Part of a small language model's weights.
Size: width 192, 2 heads of 96, MLP 512 SwiGLU, vocabulary 2048, 7.17M parameters.
Architecture: learned positions, biases.
Training: 155M tokens, 13633 steps.
Each number is 128 + 32 x the weight over the matrix's rms, rounded and kept within 0 to 255. Layers, rows and columns count from 0.

# layer 12 MLP up, 512x192, rms 0.12, rows 249-254, columns 0-191
[[ 91 197 101 189 170 143 135 119 142 120 156  86 125  89 168 120 149 147 165 137  93 132 126 133  87 168 167 183 119 141 100 117 129 120 163 188 113 114 105 123 144 124 147  94 153 138 125 156 170 123 164  97 133 136 150 143 164 114 165 127 157 140 151 123  82 118 144  75 118 136 175 141 111 139 104 106  94 164  90  92 139  92 151 141 136 124  93 165  99  69 166 166 102 120  61 118 168 172  58  94 131 118 148 155  84  97 109 115 164 142 121 105 126  90 108 103  95 185 115 112 138 196 113 107  93 118 112 102 136 164 124 191 124  90 164 180 156 168 122 105 167  97  69 188  69  80 115 162 122 143 139 104 191 153 156 167 107 105  98  89  95 115 146 156 145 108 123 111  84 128 159  93 135 172  97 127 122 157 146 172  66 115 157 159 130 122  92  99  58 129  66 115]
 [152 117 123  93  76 161 152 122  60 140 147 144  99 163 123 160 128 134 136  60 109 143 116 114 147 143 121  75  98 212  91 141 179 125 182 107 101 106 105 118 130 149 175  76  84 139 154 119 101  75  76 154 144 158 178 156  98 152  70 108 100 103 149 132 133 123 103  79 184  67  78 141 142 143 138 110 122 117 127 124 140 132 152 173 101  88 127 108 162 170 150 155 186 169 118  74 101  95 112 143 163 103 153 145  96  88 139 122 158 118 141 160 156 113 163  90 161 166 126 127  92 181 191 164 110 199 119 167 151  83 145 138  75 169 122 163 167 127  98 149  97 118 109 152 122 132 151 141 139 104 165 158 160  96 105  88  82 130 130 110 134  56  89 123 107 172 115  95 147 123 134  93 142 165 133  99  90 185 109 105 177  94 131 126  96 132 137 161 120 146 173 127]
 [ 94 152 124 104 133  99 162 118 100 124 149 169 141 129  70 144 133 213 114 127 135 120 130 184 140 172 162 106 125 176 134 155 148 136 136 140  92  82 158 122 132 131 101 132 127 129 135 143 105  91  97 139 175  76 112  95  78 104 119  97 131 147  84 165 100 156  78  93 140 110 103 130 165  50 134 181 148 148  96 136 155 117 132 112 148 191 144 150 136  83 160 106 128 135 160 133 107  38  97  78 101 167 112 159 120 155 114 101 176 102 195  79 131 112 116 120 111 139  90 121 105 129 170 141 121 120 131 110 130 124 139 152 137  83 105 128 146 131  86 136 123  97 119 143 148 194 178 147  91 145 137  68 171 173 193 169  99 101 170  85 109 127 159 119 164 132 118 114 106 100 140 129 118 106  80 141 179 130 110  74  68 159 156  95 122 149 124 164 132  92 133 176]
 [152 127 155  64 125 150 103  78 130 127 167 143 142 115 134 163  88 147 145 126 191 164 100  87  77 109 150 129 175 132 106 139 130 144 129 155  98  99 108 192  74 121 156  84 132 149 132 114  85 136  85 161 102  95 179 153 122 117 167  53 139  89  86 117 180 139 162 103 102 149 128 115 140 141 123 135  86  98 108 108 133 125  94 116 144 167  71 159 142 153 203 128 133 142 162 101 133  82 160  96 163 118 126 109 136  78  97 119 150 157 141 178 117 131 171 131 184 104 165 117 162  97  71 103 155 137 143  95 135 127 105 155 122 146 118 165 142 145 116 144 119  86 104  85  75 168 152 147 105 119 146 163 158 141 147 169 145 129  95 152 113 142 100 167 152 146  99 104 114 117 106 104 102 153  97  97 116 108 169 129 104 183 113 104 144 120 138 181 158 109 146  65]
 [128 106 135 146 120 149 142 105 132 117 107  99 141  78  79 123  71 139 101  40  60 108 110 111 187 102 134 153 132  65 145 113 126 160 140 154 133 140 128 100 160 131 126 145 140  48 160 130 141 105 166 141 152 160 144 168 141 143 123 143 161 156 127 127 121 172 171  85 182 173 114 127 196  64 183  71 143 104 120 142 181  95 177  72 126 163 149 156 178 164 164 144 126 114 106 103  83 109 140 156 134 160 108 177  81 115 159 113 109  78  83 160  73  55 159 125 123 109  86 177 116 116 147 143 142  83 135  99 113 181 132 112 174 191 143 121 129  24 104 166 205 162 111 175 150  97 120 148 151 123 139 217 154 118 108 121  93 146  95 185 169 123  87  92 149 126 190 125 147 128  87 108 168 117  98 147 103 102  59 156 112 121 131 143 117 114 127 108  82 163 115  76]
 [112 188 147 139  83  86 152 148 123  76 117 140  84  97 100 145  99 163 116  98 142  92 156 195 131 139 180 108  86 177 136 146 134 106  86  85  86  95 124 137 141 175 122 155 139 133 210 177 156 148 140 145 110 180 127 162 128 160 108 190  66 138 107 118  90 158 110 128 175  88 149  90 100  80  92 129 185 108 114 130 101  93 155 114 136 153 119 149 140  66 112 102 152 164 130 123 111 169  64 163 164 181  63 102 144  64 120 142 171 166 111 183 111 100 114 201  49 116 163 114  98  98  97 163  29 148 126 153 123 129 136 145 141 124  83 122 147 109 134  75 145  91  97 121 180 108 119  97 104 110  66 137 143 120  66 160 183 173 146 118 141  91 140 173 115 165 137 124  93 111 146 105  93 155 100 146 157 146 103 135 109 151 100 124 131 160 101  64  72 133 168 169]]
# layer 12 MLP down (transposed), 512x192, rms 0.043, rows 249-254, columns 0-191
[[121 118 138  78  80 155 115  65 118 170 146 154 157 112 134  58 144 116 190 120 156  98  80 169 139 133 109 165 120  94 131  98  99 133 151 117 108  90 101 134 137 159  77 122 155 152 157 105 137 186 141 137 145 130 142  60 116 123 112 152 180 183 153 154 140 122 162 144 127 131 146 110  26 121 110 141 139  95 110 126 138 123  78  98 135  92 132 153 169 129 131 126 163 123 166 162 134 148 142 133  83 135 139 165  71 226 108 134 153 172 183  88 159 143 139 132  85 139 123 111  88 106 132 213 153 151 125  63 148  86 136 130 215 123 135 194 160  48 121 108 115  76 172 141 146 132 165  78  96  84 167  67 104 121 132  92  75 191 187 141  85 130 101  86 147 101 118 159 139 130 194 113 105 165 142 101 120 126 111 101 109 136 109 104 128 141 108 131 161  59 142 126]
 [ 95 161 105  67 110  99  81  99  96 123  73 141  96 114 132 106 114 154 151 117 180  91 156 174  64 164 147 138 176 141  89 172 196 139 168 111 156 150 116 143 115  88 116 174 155 149 100 112 146 109 184 144 143  73 119 132 176  75 144 160  87 122 135  42 195 151 139 140 129 135 132 137 111 153 124 141 144 103 130 114  68 116 134 158 100  95  73 109 109  91 155 102  78 168 167 191 104 135 103 111 148 101 122 142 171  83  73  72  77 133 136 116 156 113  71 140 166 146 128  90 166 177 108 133  84 120  89 114 136  91 125 134 171 165 139 108 162 119 174  98 160 121 191 195  84 109 126 143 174 147 112 151 154 141 202  97 117 136 126 151 154 168 123 128 112 117 118 167 171 137 134 156 123 124  95 113 111 123 155 157 169 162  78 183 136  68  93  99 116 103  85 171]
 [ 68  88  90 154 140 147  96 114 107 137 143  48 204 118 181 145  55 100 121 143  85 117 132 104 131 130 116 122  99  96 122 103 150 172 116 199 168  74 135 122 114 169 104 167 159  89 124 108 131 125 137 140 122 132  78 133 162 125 149 139 111 144 151 136 117 105 118 118 185 117 132  79 167 166 174 110 131  97 131  80 146 152 203 131 152 139 122 134 158 162  91  87 123 167 127 176 100  85 158 106 140  64 141 158 151 111 115 152 155 159 142 141 142 152 126 140 139 141 106 154 170  98 144 109  65 127 121 141 109  92 163 102 134 105 148 121 128 169 130 153 167 181 117 165 132  95  92 152 137 147 138 131  38 117 125 136 126 121 112 134 122 112 139  53 101 185 131 116 204 152 113  49 100  84 128 124 101 185  74 113 178 106 122 148 121 124 120 121 191 153 127 110]
 [198 113 137 135 149 158 123 206 138 142  60  90 134 113 189 156 183 153  91  89  91 174 127 128 109 167 165 148 134 107 128 205  93 100  78 137 100 127 116  69 113 121 126 197 133 144 147 135  94 155 169 151 134 163 128 126 137  75  87 112  98 186 104 149  95 138 125 176 138 155 109  95  90 104 193  78 197 190 169  93 126 146 100 147  99  78 180 137 144 202 105 126  92 183  96 132 123 131 144 102 136 107 158 116  94 148 151 160  93 147 106 130 158 120  95  80  49 111 112 110  94  95 200 119 131 139 110 172 113 136  53  97 144  89  82  51  49 137 179 186 114 120 153 151 144  94 122  73 148  78  68 139 130 120 141  98 137 140 140 101 145 123  82  89  72  77 204 189 132 156 105 132 117 114 149 120 123 132 118 146 124 106 166 155 104 178 158 128 156 136 126 165]
 [103 114 113 218  92  98 134 127 108 195 133 137 164 172 161 157 119 149  90 115 150  63 104 145 164 144  81  77 150 182 107 147 120  64 135  92  94 118 114 133 112 162 163  85 190 141 111 152 104 135 115 144 143 152  94 134  78 181  98 123 132 167 128 105 122 139 107 163 130 147  75 159  76 127 186 158 118 160 140 132 173 122 119  93 180  67  91 176 108 158 131  88 139 137 103 161 187 149 129 138 183 164 168  96 125 142 112 130 142 185 168 134 109 171 138 140 130  93 107 129  94  99 115 158 118  96 158 150 131 162  78 110 172 143 153 157 165 152 146  75 120 132 146 148  82 142 164 107  82  88  77 109 133 138 117 137  80 163  92 103 146  75 162 138  99 117  95 106 144  96 136 114 103 156 112  85 150  82  96  80 120 150 142 101  93  69 105  83 123 195 146 155]
 [159 117  97  90 109  90  99 138 140 122 113 115 146 100 109 141 104 146 105 165 136 102 115 155 130 143 142 131  79 136 132 210 151 103  72  84 155 108 125 131 155 172 121 101 148 120 129 165 143 167 121 109  86 134 166 137 140 169 163 158 117  99 166 166 131 144 114 143 105 120 187 152 176 158 165 124 118 117 140 115 133 133 191 161 134  94 113 184 120  99 149 115 137 108  94 169 104 101 125 138  89 134  97  38 109 125 100  68 166 140 125 123  81 101  69  95  39 119 158 135 176  89 113 194 145 217 127 172 157 122 134 108 120 133 150 130 106 118 127  65 112 108 138 147 146 133 128 100 112 144  82 111 145 146 135 117  83 111 146  80 132 124 143  94 147 126 186  92  88 110 152 178 153 134 124 141 121  71 144 154 117 170 169 165 111  98 172  61  92  84 143 181]]
# layer 12 MLP gate, 512x192, rms 0.112, rows 250-254, columns 0-191
[[118 118 167  62 166  78 135 124 126 151 165 162 107 131 135 130 104 122 103 127  93 147 121 123 115 111 207 160 129  81 195 143 143 105 105  98  99  92  91 148 119 142 123 207 210 107  91 100 129 124 123 127 118 111 138 139 151 180 135  61 122 102 134 156 167  77 113  91 119 151  76  75 125 194  86 150  92 114  45 102 120 125  76 164 128  87 152  50 164 101 170 165 142 128  86 149  84 122 144 116 123  91 137 160 170 124 109 133 157 149 120 101  94 103 126 143 135 113 155 136 170 105 105 114 185  82 122 116  55 101  95 183 188 174 189 125 108 132 142 188 123 107 128  88 116 139 133 183  98 149 154 121 134 129  86 153 137 147 117 142 161  71 193 150  89 147 177 148 114 158 131 175 153 111 121 151 146 129 146  84 151  82 179 136 164 176 135 128 148  78 104 158]
 [137 117  98 120 162 147 137 134 119  69 186  98 128  47 105 195 107 119 140  70 195  93 109 148 102 105  95 139 181 111 157 118  93 173 121 125 158  88 122 113 115 170 136 132 103 120  91 122 121  97 127 127 127 125 110 181 145 205 170 165 111 131 160 155 161 102  72 133 174  82 172 110 156 143  99  84 114  93 146 103 178 106 113  73 162 132 176 160 112 166 143 141  78 106  83 131 127 109 154 154 171 132 120  99  87 143 146  95 164 113 161 108  82 158 159  80 154 116 168 141 117 122 167 136 134 120  90 161 147 154 101 154 125 116 158 131 128  99 122 131 216 101 135  60 160 159  60  90 105 119 147 165 159  82 100 129 125 136 129 138  97 112 145 117 137 118 175 122 105 120 195 139 115  67 124 163 132  91  79 107  97 130 136 122  93 165 134 171 105 146 114 202]
 [119 150 133 140 177 193 139  97 141 114 115  90 121 126 109 105 164 153 139 105 125 135 137  90 110 176 170  92 118 154  69 115 105 118  84 102  66  66 118 131 140  58 137 103 106 136 192 127 112 120 151  96 111 167 133 136 120  62 134  80 162 145 170 195 126 102 100 142 123 165  96 115 141 121 173 135 110  97 161 122 120 118 171  92 149 225 113 135 109 122 157 154 150 109 128 136 167 104 184 141 103 129 133 124 135 110 166 170 113  96 130 156 137 158 116 128  96 134 139 152 129 119 118 103 135 131 216 111  82 120 114  81  99 136  69  75 162  93 128 173 186  88 124 137 148  77 108 154 148 130  60 140 129 155 160 130 150 126 104 139 111 102 118  87 174 133 160 162 104 143 123 162  26  83 147 214 125 131 148 132 154 149 182 118 127 112 136 121 133 141 147 125]
 [191  67 124 144 127 111 158 141 129 121  31 167 142 129 121 140 159 107 118 118 122 115 157 116 109 155 106 156  92  48 120 102 141 111 131 149 139 148  50 112 133 125 121 144  87 161  91 102 115 172 173 131  95 135 134 205 158 145 173 114 167 167 132 123 127 110 165 112 148 110 200 146  80 168  88 145 122  81 109  76  85 143 134 112 112 151  77 150 129 201  89 152 104  46 107 112 162 109 150 187  59  77 171 163 101 104 138 213  81 155  70 129 158 102  66 176 168 144 160 123 147 143 136 126 147 143  69 167 111 163 132 100 177  77 112 167 130 149 138 154 122 157 192 107  99 135 102 158  88 154 111 130 109 138 158  33 106 134  85 131 199 153  48 156 132 189 102 184  85  65 140 169 119  86 130 133 140 125 139  86 164 146 121 124 140 132 128 159 136 141 125 143]
 [132 135  90 146 150  93 160  64 150 101  63 128 151 125  93  66 146 135 127 132 154  82 139 165 184 144 128 150  96 137 164  61 182  96 132 143 138 141  83 138 102 109 194 125 119 166  70 185 148 111 162  95 145 121  98  72 122  80 103 182 103 159  80 131 114 122 100 124 128  93 110 123  81  97 147 130 139 194  83 121 141 148 140 139  94 141 108 155  68  95 142  75 157 126 135  53 123  80 124 194 160  96  79 127 190 167 120 172  84 119 153  58 153 162 110 130 150  50 139 175  95 138 171 154 110 138 122 114 104 103 102 177 116 132 156 133 166 125  90 107 136 146  81 166 169 173  74 168 127 130 127  79 148 104 127 142 155 123 133  79 148 155 166 137 124 113 104 106 160 117 112  87 146  93 153 122 106 170 129 114 169 113 194 172 177 150 105 136  95 119  80 114]]